config.yaml
intermediate_size: 320
norm_eps: 1e-05
qk_norm: false
optimizer: "adamw"
warmup_steps: 218
schedule: "wsd"
batch_tokens: 32768
Each number is 128 + 32 x the weight over its row's rms, rounded and kept within 0 to 255. Layers, rows and columns count from 0. Numbers have three digits each. The size before them is the row's rms in percent of the matrix's.

# layer 5 attention key, 32x192, rms 0.0646, rows 30-31, columns 0-191
112:113121125108130067140087145161071128113177094134097103133085119115114131111204094131186157073153157131153157167115171156110097135123107124137103131129085141168125061182101165125162161138152165163080142054111124118173053101161153074109110144178126158144110138113134118177136137146112104152147144093129160188093166106070098091166156085095105142195139085108090155127079126142150153123107125109155151182142118124112124091139135135149165135084123129113069116144171141140150176138091124162148104127192071135081114126057145132161163127096084141097162126150042184122115116116202167054
104:141123047139160194161133077082107119119106130146112082168187159108079163087105169095141128164074111143142083113133121135139122161142150102158139096141106096114201178079161115105098149093113115136185130144117161156093141110107094144167183148129141117123096125047103172188082126120140185068088157107133124118126103146148126135118103154123163134065128103135129127077126134074144153108149132113193137090121120114116191129143069089101063127194084113124183142092112069142145119122138137095106137132082159170179122102156063156143071125131153128137086158072197113135145139136103150207
# layer 5 attention query, 128x192, rms 0.0691, rows 31,63,95,127, columns 0-191
093:091170133155120166089175171133176122126130143161112091146148146133095086187092126156147098101163085171066113111079090108153119128118140124085107136158062116123136117087164146151131167136182133151150116071076152134157113144084136158143099107134163068142111107162098118098139156141163106129127096143181112159183098160160201136162127144111117119087119092117181057114172164068089143125030121166091132097127106158179147113154112123110189116156166142098162163186145213156120151099140108134116138125122143169159067123085089168154128098095141192115110090154096144073133118062134141170
097:125151124095137137100101132100048116118110129131123094159178141157083171134083110127103095091086137159186101123087138116102122112086168094141161119137130099172167140095145156155103209106133129132103132107178100168111129057087131132105150096160163123168094132163110098091091117107165134100081103120114139120137110139192159148157139143126110143115129064136140133116126191065139132148085091130132115121159144095087169129150165113118153159121112190188098113171161191155159085164173088145127165143090074158175151084125110193174159049130224176134140109153092105076080111092073138150
123:053146157110159120156158097117074128087125143094161102139172109135047159098113084132138093104114070143141112167107103133069097113085143090121131171155094155148146130108147180167126180075092102152128174130111107196124150121112173111106100080129160127131110099131100178126105101107163097095104119143130120144127136120205173197128170117136145146105109078121128091130096226075131151127069058158084103134142164131122173094116122168121123140160106194139140158142154185157153108136097110088138157138095150120130162095104104221144110064166178173101118108103108086095091142081098120132
098:135171133128114094139115152089128107141122171120101161155062180103105116117142134133134117127199116111152125061104133172138093126112130143103141154117128148097114125142117148150135124141105152092097115154145116087118066157109106181115077123137139190187155101152103109122125081146172175107137067214102069134121125151174221151172080095127150082088134085116110050171092142196094120129173143138146159149118130099184102137173086048138089154150150117125140174117094141165080165118137119149145075114128163152069148158144115124115061097131076170162127143081161149102146074126055122092
# layer 5 attention value, 32x192, rms 0.0508, rows 0-13, columns 0-191
101:114191137114145103080087145215170100149114157127153188088103108188127079159172127076132171096100088080157137152128141182124180112125151185095156138144120118184095117140128179169089165225153113145133113165134064115108188118158100131127128066176169069137163148075149117073125188114142101128112146121151115102184138083098155118117123066176146100110081086129150145115127093114160139178151117139119140152137168127192144151088095167132150104176109086125127070172086133145110129114210125104122101130133110110153097099140156078135137132145116117103132101161151120113163156083085118124
105:172140079101118160115106120112133163068133123166123105155082147097132130111115125117109142140155149082108115118120098120059111134078146117098082160093181137099092188134180108218107171124203095163153144134119136120116120173124137173095163142150098064130136100162146142082078096117120082184144139100156196130123087073181090148057101131130093152132120145181114141162171142122084135142088131140160178078149167162140130090151096121192124150083101113156134161131124156081132144093153177142112203078096125108124133034110152142068132149120128085072115112074105152146113095136135096161
105:090092086093096146089146118126157108080178119140110138136094101150105120126169114119129137073155180140143098105147074154130141144109159110192141097180074140152158137135124178154078131102133100089140164145103158127163082158177141144126103016117149166130118164112116101145170200052168118127119083167179127191069107134128159148111111141133185101125104131112124165110086112070122130148092127111217142089050111106121106144139105112114113129155146115124078136104147102154158111165055167143129063094161118172116158143141114154167153188137108102154106121158086082061088149171142098121
100:080200138152118168135130147103152087114136139154137124117100141103123134181112149114129066154094134145169098151139084126156099144129133088171164062160136166175125155162125131135126120196141132117077112133118133139169090131128119115127087128179053104179144141155167154181124151178108052143149163115086146128084100113113118113125092099147159192123050069145119051117143165086144047123148158149185171142128127113189155126079108097134171167121087185119125151127193090148173114132123140114144115101116104064151176095162116214163137171125146140128167132133074083144122162140147157172
113:107138132177072079143180146105163113089131127119147124082156145195179118115135138112128101102131075111131089094130164112139080122131167146128160200115119145168079088145099134121047180174090122082197173122169171110102125137171125093166137061172144167079125111096087149089090153067089190100120185144117137138102104075178096114164126123114122093106133100133112135130145090124145145125174122118129165137092156165068105132124130116134107101142157151138102140180112116144188055155135058114145139146122154165109064106166156059113108181120130200192094123125138134090128105154100124098
099:085100113139099111095135101155149154127157139198128076086085097198115162157162102103184104125093124102157125179145102106068203085163166085116146106084146075072127097109042100143193118139141137150227133097130052108150114181137155156109177145101054138091161153096127124110138127127135149159115163098177145087127092203102100136140125086131150164133052071155146093121140110119147091157126136138112076123122123145088117105102093155166120102117125088126126174131169102128175137170175110119149088123125129182158137073175165125132139134170141083117151104097117123128098114131143095146
098:049108154185142144141134091129139168123134095133129197107083107037143039150109080066184157148165154116084120137122111112152124155175104112132204094147130094110083146141114074144124182077072074110152072101219145126140114135106123177178148119157137150071122114137120099072145094112115133118147090164101141112125097111153082141142147049094095155155161121110143170144163101111152169091113112132078108110088096172108142124160097112166122185147126151063115080134101102130141100125069133128125116189128148135184075153140130118134160097115137125132147111153096098117148170111128149166
093:121162180176145152123150137170145072145108166078150143125129092127159093107143138145123144068155135154142139101152100157112179057183116182158107121178246148122119098157108075128096086112227159142142145097119070108099143160081102149143186211115166136141160142090150146108137166103157142106077064178137147103143173125113149126114087130166157131085094149085163137106144109150130101166141149145117065103095075155140113170154100139099055167109142149148121082122150140152127139192097159131079116120134132117105147113107079185104186139112155164114113149148168175127117139113107154138
103:173129094073140126074156115106165091167108146143098113136164149077098151098113094125107133071118131100099139121107119079091152114155180112079161210092077091120118133113182160197165096094194153132059106100182147154101150093138129123145055074165160094196174063144146093144089179107132118092079119139138131129179132086082110129115120132105132101114107112102140183124092071150111162133107108135081110114154126165145123141089162113145124110171113112043114062156126146109150112141183174139130153069109110139145124154060079147158126084094163160102118141099164148077120126138144111152
092:084078136099161169097157132149134054064108157132157105123161096075071136138153057137138098161133165115140124112129116109145130140106069051131118141144155138133138104121079055139124144087119233123127112105103158113115178150072098097103196089109083139135178094063100096133106134140162149105108175104059184130143101118133153108116141120094109166081050141097176129161085094069133145115154124138111098158059125119210163073123123089135112122116148130112095171140153110127141135149121117141095159083074145147106196103146119115162102129126139110095073137184157159105123116106150124117
102:097088152141149205106125133174135178170117096109123129064101118140177081162120106083159145099155134112121068110171100135081172093097199170115116101146128143075137140116148141118105095204173153130107107103112139113173143138101102118164112186152139109078161157100154153097144097111130121178157080119124125150145103165151110165109150159123089142136109147204158148117118154127117101173070104128110125066166185174158102103164094156173048150108117156116133127168130166118060096028127138142082175171147108089118110085150156119069149155130129057140105133119105106161139148069160123112
103:120135129185103068056155125132180190101101146154121105092138129078126108116147103137161108108154143076118138109110167093173166114115161135135103074028023095124197100148082131104114157110061093192123120182145142128113123135157116119171179061100100124122149112139095094151126126068104087179163139137145131070140136190093177124095136143144071133161177041160173150092105097175131106127128100110101167148090155119122114145114128139131141145088111151143122153108136102150141126125095141108152180117094136188176102149148103139117155158080123085126125091150106096156103177137168151100
104:141162099129144125158131117137123159139117144113114109148179151106142106138130174119118189145123068113144161106104123189128125112123090115156176137153105201151189157159123184076163146135150143175140154182150095151119114119117127154164203087167130090118132154147139073071117148170110172151115200178090043067126140122121135123189083088129127184163186062128084148138112163111184067151139127188119116155200128117085145133172180115062120101140122102153111063150135106127181108095148122106168104142105151135135161139103130117177108169117134110153179116137132154105165177200131145112
102:133109172161090156140146112140156139116134134112134082120150136110129077055147166140129134083164151149136105122133083140088093133160176054077124160176106159152162182129120092074167117087183135148173084117115163119156152129089125134168136148103158128195126100152132059166143156140097158162167044097166125092126073197172125113089147151147150149122135071160145173125113139114159117118141137132112076159150149104093087139157227114103136154141126069090132143138130154089063143083052129098101070115129113164070175214095159121145162098164116095118139111141133150089130119132110113100
# layer 5 attention output (transposed), 128x192, rms 0.0552, rows 0-13,32-44,64-76,96-108, columns 0-191
092:103091090136075066104096139110125151080150136151162179113182165072094133113104179129081130193115155167179097150133106107130145125090133134159154155103122166106126098123068125102152081051150154090076148142104116074220158165100117102093165116206149163144162139172113119137120103193161148162140166139090080166105152128183119136122167175119129143109099119145181070157104139140106113094089103133195174131143122129110136126200145099125095122103094151155096099163145122073129161204098175172118138143179079096094133119159106118112118115146141141123109155077167116140084119114160096153
099:133141147130188179187151142146142090139094084100255085129164121115151106156122090075160165144083103092109104117102138091120163180150107123089120130152111071120082117141243116142125083151176167155159122093143179136096139113119145155141109096090103118159139127102101111123161102110124145092164079159155136088167157167100101051139095171131149129117124119129151141080105176119135135139122149127071103137169138147111131139063152132126154128158206089114125120140132089133115139098131156114128112155079096206086154129134111143143080156114093097139107071167140110138121136145095187151
112:128106098114110154169074121114152148127146110124132124119159116139199114193216220152147166104135084077167131122142163139108155142146184103169146097144102096117142120119094127117149107117119132068053142095153061161108171108104124100124152120167101109117109151118070102207115088101088054124111175087163102136136214102132124124123148098074117148184173134155108179088119146139062162131132086149069066140124168151119130112187160115161118143172140123128087136120115127090181137117103140104174192118157119151150100138107133133152122077155092116150049136146107132133137078118175133149
092:151144094107151097163081170136067155112138087123058117183134125123105104080180102146171114153121115119152111091088104135092140103052150152054117123076090056100129154131073082121127092154182133126075108157105152089113155196152119085079148133174123152179157148139110160123103116122152121073125104126132108116126119077169153101168124166118127145111143116136154119192135168103153136082094163116122120084128104105107105127102104104102096117085144151095049101146133110129068149137111075179128123097189138082110148102134181058052134104163092156126113123079108149142137143140225134154
101:164129085086135148142132129118165153095178171103073118104159116133146189171156200123131136124214121102146156183128141147154120155082141181133095069124166116156137102153128190095156107114121137116096147185158104070132100128160101151163130116118163046163192144092152128074101118143157108116164148133114115134143124138105167135121158102154139133203144140105185066155113136152112186121145121184113133157123161106088121123142111141097154130155122149135151100074099149112199075128105164082142169136121057133211113127109104139150073080159182084149138122149067104102054084138117109095
098:078092177119161127166106129196137125166078120091151155125165148071177113130153084118107157150124165136130151073043089134133157117102078103156163145202174124174075133102094153126155158160171140149074138110172151142137103167149117053097112122134167111102126114117053139066152103139147130141152119173085166133149116081094090110072112170043090177168074095115115100171120147151143176158122134126124166160134140139104089110178171098129157152141113158081193168153124121153069117175147116160134118124126171171091125152089122077115141103091153078106106137100132123147088126163159109138
107:083146142119093094158177130127121109090119155105111080089176073125061137173127149155140092143072129101057110153139113145109081106123153128138133141131112101196126130120127093103191157068112145149107110163162104140122161137194077105186168164031090096166107161146144132133145086069069145172126175166079136167087129130125127119093133082133114135102103123100155153139106120160122189090136145169229106099142160098124130109143129147147138145093074117142123197150089237126142120166107087103126132148129143133139088161139149141188115107108107143146104136103102065119157119150183109112
085:158064156112076077163170066101115120142125058093170107175117139132147142072094110175122109096058155098132143066208081170151173176139065135113128094197127140074140142119155065144173120121109122117133165140103133177131088153091139126135155080162150142079140086086169135146105154171126194166160187099112061080176104200123114167123181161126137101109112099155106122109109127110119130155139118166106189104135144142103111093117095085146151127165126091072136112130094166123113138135172122080158152116094123142127080076114158139102142095166141110140147108115176122146142161122075121161
099:117105113111090124089105188143152119087106147141000078102131133167136101168145120115118129145126109122201177144183107115149116151140115147135132108142116181146114128146144120133082120146088137168138133109105094117112193107103144145144154171140122115174089088112130115143189107115138101173089135074146139171101155207117084052119158157125149097089121141126156107100164075155075081135130107057184104139066132123180130134146148090093087111122174075099156120143100102142200136089116133157146157181178101131080106147165128089167099208121137182115142127131144133118173104139127134137
087:140102131152145178187194074139113177157134133123223100156131084134174106148150145078152153117097123124153145093153099108167187180202118142112116143170113094122096128129166153107170117177135149118090154122117165154112062151128161131109111157116136101115130127102116140130154128149138144127177143126130172086189135142113078185127123069083110097095095099137128103121116078065123133181123083080123138142144157170104078172158123179156171117190141095148119185185141168104126143119178136053105109151163124162127084141081147148102187193114191126120142190133118103113185087157102144116
089:112146197191149120170133161105092059108160119159079088141127077119135075105062089184136130153064123117100131110110135079109120148099129086099169063163177063136145139162141117174137089108146071128105100080150186126100082126118134149135187087131126146123125085143125106139084099154124169090066119098122064116094121121147150158121103215126109146145116112100096130136078155154106125101153186149167161119126113103155108112107178071090108164079109128111066123117127129096161175160093113091182160090118155179110152121130171092168120081146122165161058117099123075147098148138104137122
099:162157169184153103081125135156153148105124154112029139100132124101093129139124142152143134069130158168137131136067175089082167085140155080118141113150157182165089156133140114140156135070126114121158066122184101116124120121135122109089132127120077172100136130173129133121233108113105121095085118129094142154118086117198092125086082102119129118081125158154135105150093149212191155160128187110181160117106103161108147139117181153082140134119089090085104112181105071119140146174149090153129132110146123159148169156158181111132063142132125166157218121101156105092105082103151130155
101:100148107152133181138173146131090137201131124132171166119185136130036098111126168172140156182095110152156077120122149149121081085158136101104135106139210115151154111138089118138077119136151110120179161138105166134119159112131162145128089090120147148203154149118157128156135171140154072117136107157099116133095131174142166112092141153152111118140168081197095103165107138120230132076099131149190131119082113114057149085141111174123118097076106077132166087150170115202138092140103161131130107079132159117151117094140117134143105088173065148105185138096145137114112196153120151188
104:110111150154124138125100206131139126182149126120074168137127119152097038104092156161133102111129097116138110110100128119144135162162122056134200099184179143149153150168104076192070145133112065185070081136079126146149169068157157098152095093113115111148102141151128152136134167116161091132067124068139146125127109185177147122144076099120132093155135140124148103132139173149161064158120108135185176086163157115170122115190110105108095173117061124124158127165190164114173169079074162171125106114133158153141113114145112131080111143097110125088115170103181102118125120154146159177
102:104152103121141098114149095109150135120134151144120180080142111115091123098142180049147114085140153107098089139165082162129156124104158095139156156107118150132162142139074085124145126115151179119113109168128110121173087141028139134104137064138153127126205105171128107175094106148192119205140165115182134135155162097166144117121134184080173185158122111118100055086103138141169093174104083147161121119152173141128150117221077160126140088106094106132175087197104106084102131162091125217122089178147096146089120151144130124102145131161141167137083156140172122112153127145154127148
100:106185159145181122193142165175110105097106068123171150112151148103104107167091123087125130140099110122129097169058157096115131106130110101137131178161116099144101129129202133151149118150150127065185154074140143128109114096148126137157161092057120161119107159124107158086150072123135119124168123138166140127121148070053075111160098164150078128131146118140082140141095173067207139114144141107116152101150124111107158127155149122128171166115131124119145111094155123081164179098171140121078083156116147153109229145104150102145144179099110051084075069213108114140106129080130097135
106:110090117101113172155123146099140130131146114110145091122106108113176118189182145125095146117148062104120148157129129167124187119103166058137134069118132116121117081157122107101138117161141081089089186153137141148121190137096156146149133121086149111133131112063085125183123163097141123110038135145095072167133124136146143085147038140160111077148165109142122172111139159202068114171122080165098102105110086124203085145125153095177100101133177140155074110121173099108170127167131097110143156139121100109164033152101124103165091126119132147137092127110140169104148050139126168188
104:164097133139120195148123129154097130175150096132075147182069145079123122158118164175181119168158187084171150127052101162119086188139125097108134134096122048131157125145123103092079110134160099121148152186123112176145116192150112148139139158110121137125101118068134169145095119113151130052128122150114104117092095129049120123081115151137123156100100125149155135177117159146152128071133146109115097113149176119125162114099141111097169165139136141118104173178187150159118106176106110141161100136087134084209153122120155059081160055084172165156186092142151098185137111115177134129
112:093059120113063113143144144112100130125185146160036140122130136141064141125163159090117143125212141111115142175145159097147104126127138186102063070140150178148137120151083160118119125059101119105133143129116060068130053114128122126177102129154154062154153158106102135113060125165141147144137118110077067139140115159150166153126174159172107131174117149121158112134125141145161160154119128186092121156120188127143142158146140135131147151192080129094070096123140131101152103117107124166088120119117118153132165118126125184139076075185155077122076191177145181086087087132115127087
103:083098143143196133158141163154168125119119140083157170090140138148153108114129106094113138150079094117117080032102070112125184148135099123071132170239197121150132157160107121139179108149094178131115090074135138078132107120111108112090167125151173151172152175158084063118161109127219124135095130142115182105172178129160089140168117137114132131159108095180153079208110175150123161123122084144165147170173149124143040162164138086138180086096112114113138114131143102143124093193139138142160140130137113158110091173143159148137108125158128100122111111148141139112106129117170115133
097:116148144118106095141177134125125156107154144131128027125133097098113118113114127143164116127114096127110076138137156146147130105147097177115125079144142158181122133112126110164169115104087100168113092152133077125052130116142106156182153113072130123158124138199127091104149080032134118156113165122125160130156133178185130171180101083172096115148110137074209171140104092154172147109141191176202145095111164070121112107193147139171149154045102097103073128144109166130144133147100079096115134157123100166143143139160177165163119127053068100107130148138081103087127137153129135119
100:142115127100175114148129090138147124099102121095199111155120075142173123104099127145116130081120047137117151051174122174135229164111142167122153101133094116089112146111133091162159127182110111145136116139138144152118168192064162123072176058127157137073199089098160118169144181126150174098195167149171092097132131136160114140179095128131169164134123084163151089124139130143106114147126126123146131052180097149134137119158092117135120100132156117156146072139114095132096150168201104149145147084109164117115108113139080101125137126145106147152154072060147145155105125169073129203
109:162192075152126112079150157133145140086114130129031064121147148134118116143143106098118113113121139126158154151196084137129106110118163119132170103099123139129128130137122153104121156137164138148124124110118172140111175098110156127127111159150111054150083099140156165122112157120112136199099172108125126189126119193096128063135144141083120140085134118124100118047141050138098059156158111082134133143065116140143134121126138171116078077155135065107150117105095110128119130072077149107114178178182079199103157140105134044157126178116093212110132164097175124105169076129114135173
093:188113086182142170181182101155132110119085147161208122164097104151184120116125111143108136155110078131116130071183157085143138141172121140078141143161138130105080136118182158124147118138123136182112176132101203107133100143149141116086143180138119075125136155074155191116131139136084154075131141132079129120117140147117092197172125081120131111051077141115184063131111106083123183166124094107085134155179128152146073132083115141162115158222146134142105217119149178121097150176140143051092166127159159165119100136141164099133135140139125140151148141121137115138109103121127118078
103:095205159175185126172118146121096069104148142164067145078127066101105078133115102128137142111116091117120065053116079144129176124103113119145165160145130088134156153138133102126155108133156152094125125091134172075105117134080113137167173052118143146137174122172093106158114052100167133130146111121147118108150194051235108150211104141116144141208161089108114117143095198140159149134149139138168144080149127094146125172130132111101129150081119097100102080119135127138174141122107126125141169137133148141092138173172162112135101111175140142110060105120087115129115132165140074131
099:118079151123099107133144151115102150144124158093098104084152152057091117177139121095120156112120163130127107139135135135094177047117129087128099101156143179143155117115090161122155157062091166137137102096126111094116100128100102128144191109106170151158141176192074042138170113106133108122109129114094165123182171163175188117149114095162118142062099099115138085152145133152176188123113119149136147114115116158085098166096177119107213123105098134100042116137133125128165055155100068108082102108157103135118130198154165184127104144141099158105137102158083083069104101129182100130
107:117016130072096156113152105142092179154115155093071206157105159121099142101147150141118096101155179143139148148124192132132119139113187148102074120110150149134177169127095147116096138128145103113141139130151066162188059168113102149106115117210108167126097168093199075159130176163115129132143124136106107115098099134046177107048136154095108172104090159136058110145129138111190104106095133121177146116136119156086146091190143096081091136120136154154164145164127111149124122139108098160176096158164134127169121074114077131116167114166123166120186122128160136120119163119130121124
105:111148101099103086136202114134156161105148154135088133109137108148063165091162180100131107123136137136104098107182103142153173149132128131142118120083131163139129158140109128107140145075154149092147086147151104130169063182068107133047172041150080117119199133171111121202092148138184158174200127121117140101144155089147104092137148194149117205155124110146094075106067149124179115153103101161124123096157130138113134132229116154074140087130093062113154107164095144088114162193106113157140103174139132149079142156148074152150115162132138118116102144139153108120133154144140105150
095:106204191165193141144100142096154113147177109110239144095129151141136146139149092097128099138105142131097094126113123115118091093142088093085140208134148128135084135124139100130114081120165167162159183073173128157135131108165152111182138153126121204139072140158102152086129072101149146160121097122158142122123154066096085146166111143167105144149166111083092172149118168116131157150189165103144146163166142132168133144087155142145133166170099115125163080068180087093160157087102180083099104113140125115113187175101149114175122129074103103121060091154109098168132119095155103105
093:123103105132114181144120156106107119105102123086167173131122146129135082120184167067136172174136040116137129126115161138074141128121132053135129081127172115129148060148094130143172117149176092101067211157131145171146197153132126104142106123157177136130145132095134134184154076150135139109105143163101136115148122098152189115130109132124103137161174171145141168158165158168091143150120074164141163123138066130187105105128142087138132068156168160175076130084169063092132179149122153091133137095157075100176066067132139108136067088098149103128083131109161161108096087153156137156
093:103102106157138172152129155150087119148100139083029152201067155097147113141129117134125134184140131089104090144074089130120135176132108162044107177121127044146099091159092134115088105117167113117168114106145070099136134167171073151133127176133132153122117117048148152149116136075139158031136094147154150135089143139063157140102106148158093156141139127168153171179193077129142187123168162093151070128111111134107108077089133115094152121174131153116102128112169169157095140169108101147132140148129143051158115125098156055131138096138122099174154103154165123125152130130151133117
110:117060141116082140127130130148157135111136127104083131117141116133113095123175174076140155122172146106079151188153151072129132099137131152094117061135132090153137089159075174066162156046127155067129159118125066066072044130176134137159099094136113097181118134089104159173081103134145163139128120161094107129117124109112156152154182145130129179136118151124104071169077112135149208159125130208112148100127127145109132129147120167095114100204096136141132116150166088085163118144106142084121153153140131122130137168122098138104089062125092037101109135121145132085147041142140134104
086:132098108130209146112127163097179098132161114125115144122122135105073124130203098075154170139096136172111115059064091093109144123122122093106149183169152141167092149134098062115163138074146141139128103091172136146192100146157116093082184120192121156149160186147096078177139082098218118149167104179066165072144149091158109109110135134153129166155142066099127105141135145129108146112106124082156120156185090105185083149121174112151144125131109163134100092095143134128121101214123163088118131102164099123096132134153151158195052093116132163091140122137153131122117147123136110140
098:127165136144127123140203153174107128108159130087114042147137121121096104101049138172130089075132109097072113123160152150077123083109039204124122132187137125169121135162091119109171145124085109098086052132134102127089131151178145164162178086093075088163156136141129121115111145074162111120156138165136111144125141153175144151113075137163140094084086089119160110134103114127177141103127186133186145103114167087089161088140109122095150162099078059125120129119168165149143083156098100121097131147119142132136117130155159106135101115052080134083098151096093078091130156176182094126
098:143173108085141086158185109113140138111138109122165098133112066120163150076134118126130100124101054119107148069223120149148161186145139180145144106130102142081125166094116080145129124157125121173127131166139161187121133154072160133049190042154118113091168073123163118177089165182119136144212182106175065074162143144191100126183117169141163158162122084145170096118102133119111131129122109105138146107191130131126141144130114100161122129133157104113118125140100118122098126178178088136149149122114118139110128097132104142122118119114136143165127085042136146187117156163057142165
095:130137129197160096137189172156123149074149153100040051109149167152161133140142113181106121094167124116166160138162128185153136095140153190136169039131133175111125154140155157106132177129139147121151144136127148153139111120104166112107144151142099108132120099123152185093127126146151198161119155108093151086123142212084098055132155155094123115055103117160090092074133085111118076146176140105174090144119089125141113145180108124104100125121176065132187120124049099126138160075114140114125154173168104211113107106116123103152140176123128127090149191119149122120154112122153113163
088:159066098182182183175161123178103136097115157119194141137109100124149093117127136154103157171142094120132131096199136109149149137127137141121154166119126094101084126087138178135118134116143164173134209103087162167179106142154124102105090190132118139107127169078149180117147157178125144092150146159127142102141105146072120106113150074124106096076082154106146069140120082071117149126128097065125112142210102114139102159117105134150149184224150188175104179095113155109118178163125172089112124097153110147147081058133173126090123110119135130118171103087206113118107092114128125120
108:122226127097155102163131169102144089120173131143051106065123065110107103118118103110133122133085073134098098066105074137120106172136108114116143159174133138145119139153106069108117073141110105115093119108131171098097137137079152115135193029118118115135124095187104073145119095097143114154098151104150138132140159087216111153193070180121162176178171082110141105111117187156150106132123122132147149088147162121164130169127134139112147165080112065089103075117156103107188145144145105147125129108126141135100185185157151133140102137129139145143058108145054118164105151130100103128
090:115083135102132122100095156104124128125115137087074141069122104102097178180139124142091163085139166119143147115051101115116146084121147097132105125163158159130094156143132117137112133102087175115142084123135109085162128080096107129172149151123129159165085193187065078132156072072108163153117130132030148096157146107169142073111101095128144126117133051151077111132185127167128184147111138214164117147120112092138079131072147124138149087109104091113117130146106092177120070184119130109109130119161110104143107187164129178192071150169129184140130119118070135074071119120137095147
108:092084091134058093136136113137090160182096177119165175137117148103113127108126145149113111177135210099097122115147136158141131108105153133149098089087100108153126152157126131093130175134163168052092098170145053103119076147124085176117103118178084116114141147069160125139112143136136143144147119141114098108112167142116176142052142150130099155119060098148097120173097105118132096114118164153173129113117101162082138076140140133114107073102105136155151146182109146184102089137067093176175151167164154123131097087149108080151179085167089183149196138139187127081165179175193131151
118:173166153184133141183161133039158164081141125149145098125138127087125092199099083179109070147149145162083133180115150136112055126101122073134130133121036072108117115094103072076145131086125115058134181131085148148134116110136130195135098130139125151117116131071091212106146114130128118145133137073106094073094140135185098106069076133119165142123110105131137090119173135071092177080157113115098159190136151155138136120080123121173141146114138160109134182112165115096108150158112164181080117101110079105111135157122168109103164126161142171128111179131126093086151137147117113116
105:133116114089130145079116083129159086160102145112255194163141121123109139167087178148133121090105075108144135122159177089126158140122141157140088094104125120188144073116127165146160142129104154190109154077134168146141147125105152109155120107097140075124150139138113126163063135100099132089133168114120144134114149162122136061150129095171156097164117089106167095116127142141132089153166090163137108129115150111112137149110146085140101104176132164160098109107122215157104083150128073086158124104100148143142103131144100181149141101117146106164141183142144124128133179111120111161
119:139113134167081163166101136113161091115139155183093121130123086110156112078129165184110141083055128158144107106152193088109092117069180104127106185086156154149129188126161109107156129183108128161165130083102098112114135129131120145100114176105086076149111125163064151137150151160063105074186116081163106085107162102131064123106152138143162105084135152097146064070133133107185162102127121127090158116219204131087109144184107163139169149134128104143105147136024180124133130158115126154129101109106116115103132104114178165115168101143127092086114096156125146171108116141123105109
102:172149113118149120135121144145156182096166122144056146075123103071164158098131139122153057101087113099141125139133170133093103113094157070119171148151148112153126122097152063163155102165107151100143156137155141117159165119187141145127135064110125067119140045128079104150174194086114118119060132062107092068113137166105157092120150163152118126096128101102100101146087090093107065144157132112149108103088102122116110151173095128100161103121164101055100088172083129098137152136114083182134144181107107114142137163146091085137096130179124162071175147106160056118077131136162077154
103:099131137056178153139144096128126108117083054121156082186161139117104139176142122146106131195136107152130126064154130094080160104170097168136129065152142148083137088151170188104149173133136131141135055087136104140117113104093108080081114159130146155105124106117116113107125123165163040163087131120159170125156154188176147138122095207145100099123105187139143177152128087137121084112120169151111113155166068123233109075123144110125116137165162102079118166095173116124140146109143097185132114113122102116156142129122173159160150147083114155133140142157062109129118144064102192126
123:141135185060106094126038093119069143121127128108181149175140139103141178105062189104098087096170076126147166162170152126054155128086166154141109110101089131131128058079111154103140172121165066120171140118151104183076221130186167089188054165098178141092114116120120159097112117135122145087132146124129131150134090127102193145151106142152114132145118120123110122124141115079086124125160109133067153167075120129069112127121132112105075088130114137141097141080119126131128112076139172148085059130138111158125138062098079114172145094122109129123169119135129142114138159162126107128
113:208188115088156174157177134086155112128088110152148112173143127172166176149172107067102136165116143153130099076106083173144173124138148065169133105118102146030117106129158098109101133155158151107138180189132108141149105182123123082111122167122168182135189163107150141167098137174132081135142089080122132111146164151088137153172130108110102134164193140078048184142145117121126088129140078102116124114121095119139122174176105101116118126088115150117140157127100150129089121133147149088157103123183152133105104073069102171208131173142146106141153128140136160182135119128049145099
098:139130099119154123131110132121117150116146094118097127107088158137114132152109128164146097097145110133149109072101154156124078102109113068122150134056080082185079110145122083076120089158090130102213089107132125132147078111154110163139084111105116114218113156188136137155176113108116105184181143149090118099149161118132156123119119193081160115140170146183105124152124136184173202123139179142111175192164117172130124186155170117131081063134120113144141166130113080132053124105099161145116149127171127173154158109123161093048112092185110131118084117119095084137172095125176078121
093:075174129165103136130108202124148103114139109159000076103139130175162058188114117123125147157177146131165120149099113163123109123098146103165130125160097155161133181197115088099124090142097060148175138204083089101054108113136121118137114126094115097164112140083119167109181119111114079128145097145133135125090123128147119128061138172145148103107131108122114090112148197137124106082145139151083154136119178125111139192115135124075117134109159138110136162160104134155106105180151137145118154097089142095125125153146191103071141103158140143117126120130117127147174119117123128131
093:111107137154045121178134069118140157181132114084242145121108138141163161142106244122134187102049081110149151080135165145083180123120154203132123129112105184149155094119144143128165119166117116099162139111149151150088114168113133120146111179164123088079094155104094135135145114119098126118159132090131066173127127132105128158076102123151125112122125093139113128146145108150125124169129148170144169087130153155064105110103175175168102088167090126158120161134070117172154093152142113104181065115100167096137114089100092101129194120110133159183112159077147106108138107096154124129
095:146116162102209138052179172138119128097133127144044115190126197127073131160100105180146131168137166150095178161094134082140070166146119110135125106088150116128163093153127115096130103115170100180173126106075120088121154145117153156090122055116181167170135137167127138129094153136171135099078107091091103120110093098104128054157110175113152147107140100097101149145183192184142083098157117085137100172085103077151172202077137121072184134099149078109104108113148140086066119120097125156181173140132110133133135139125116134142134116178133156124136100116125134097142123138100116174
101:163190119075171096067112111157106112086204088188058097176164183092103116089157061166158095121163195180103143117124072092108098160150104116123121145178127155090153102142146075146180151085152143083177117183088111115079186118132158134098132128104152154123139119151158153136105120125147204053105090140103079156103095110111123162107142141105142148094144093104088140121097066142100126102122118068145099132121159090130154116141141167104151184086099107089085130067146165109107170130129115111126147150102148145118153119154138173141104130134104118115111135115150149141210102179071106139
109:159126143126176150159172131184108164080140144100105206116130133135120137109124080109092153105128081179087132119168133038148116131141104132096099119076157124109146135107102142131129115157080127112123104023098136108128149113115123095111152119112084136111149073170145130071111092114151112081106113122117201122133109124167079089193145170128093149143102154119118168155095092108151186090105063123102117137118136135188118163116088081209158177122105157084104087105187118092092214095137121136119130154149131146108120195147110148133059133121180126127108158140075128169054116120087144087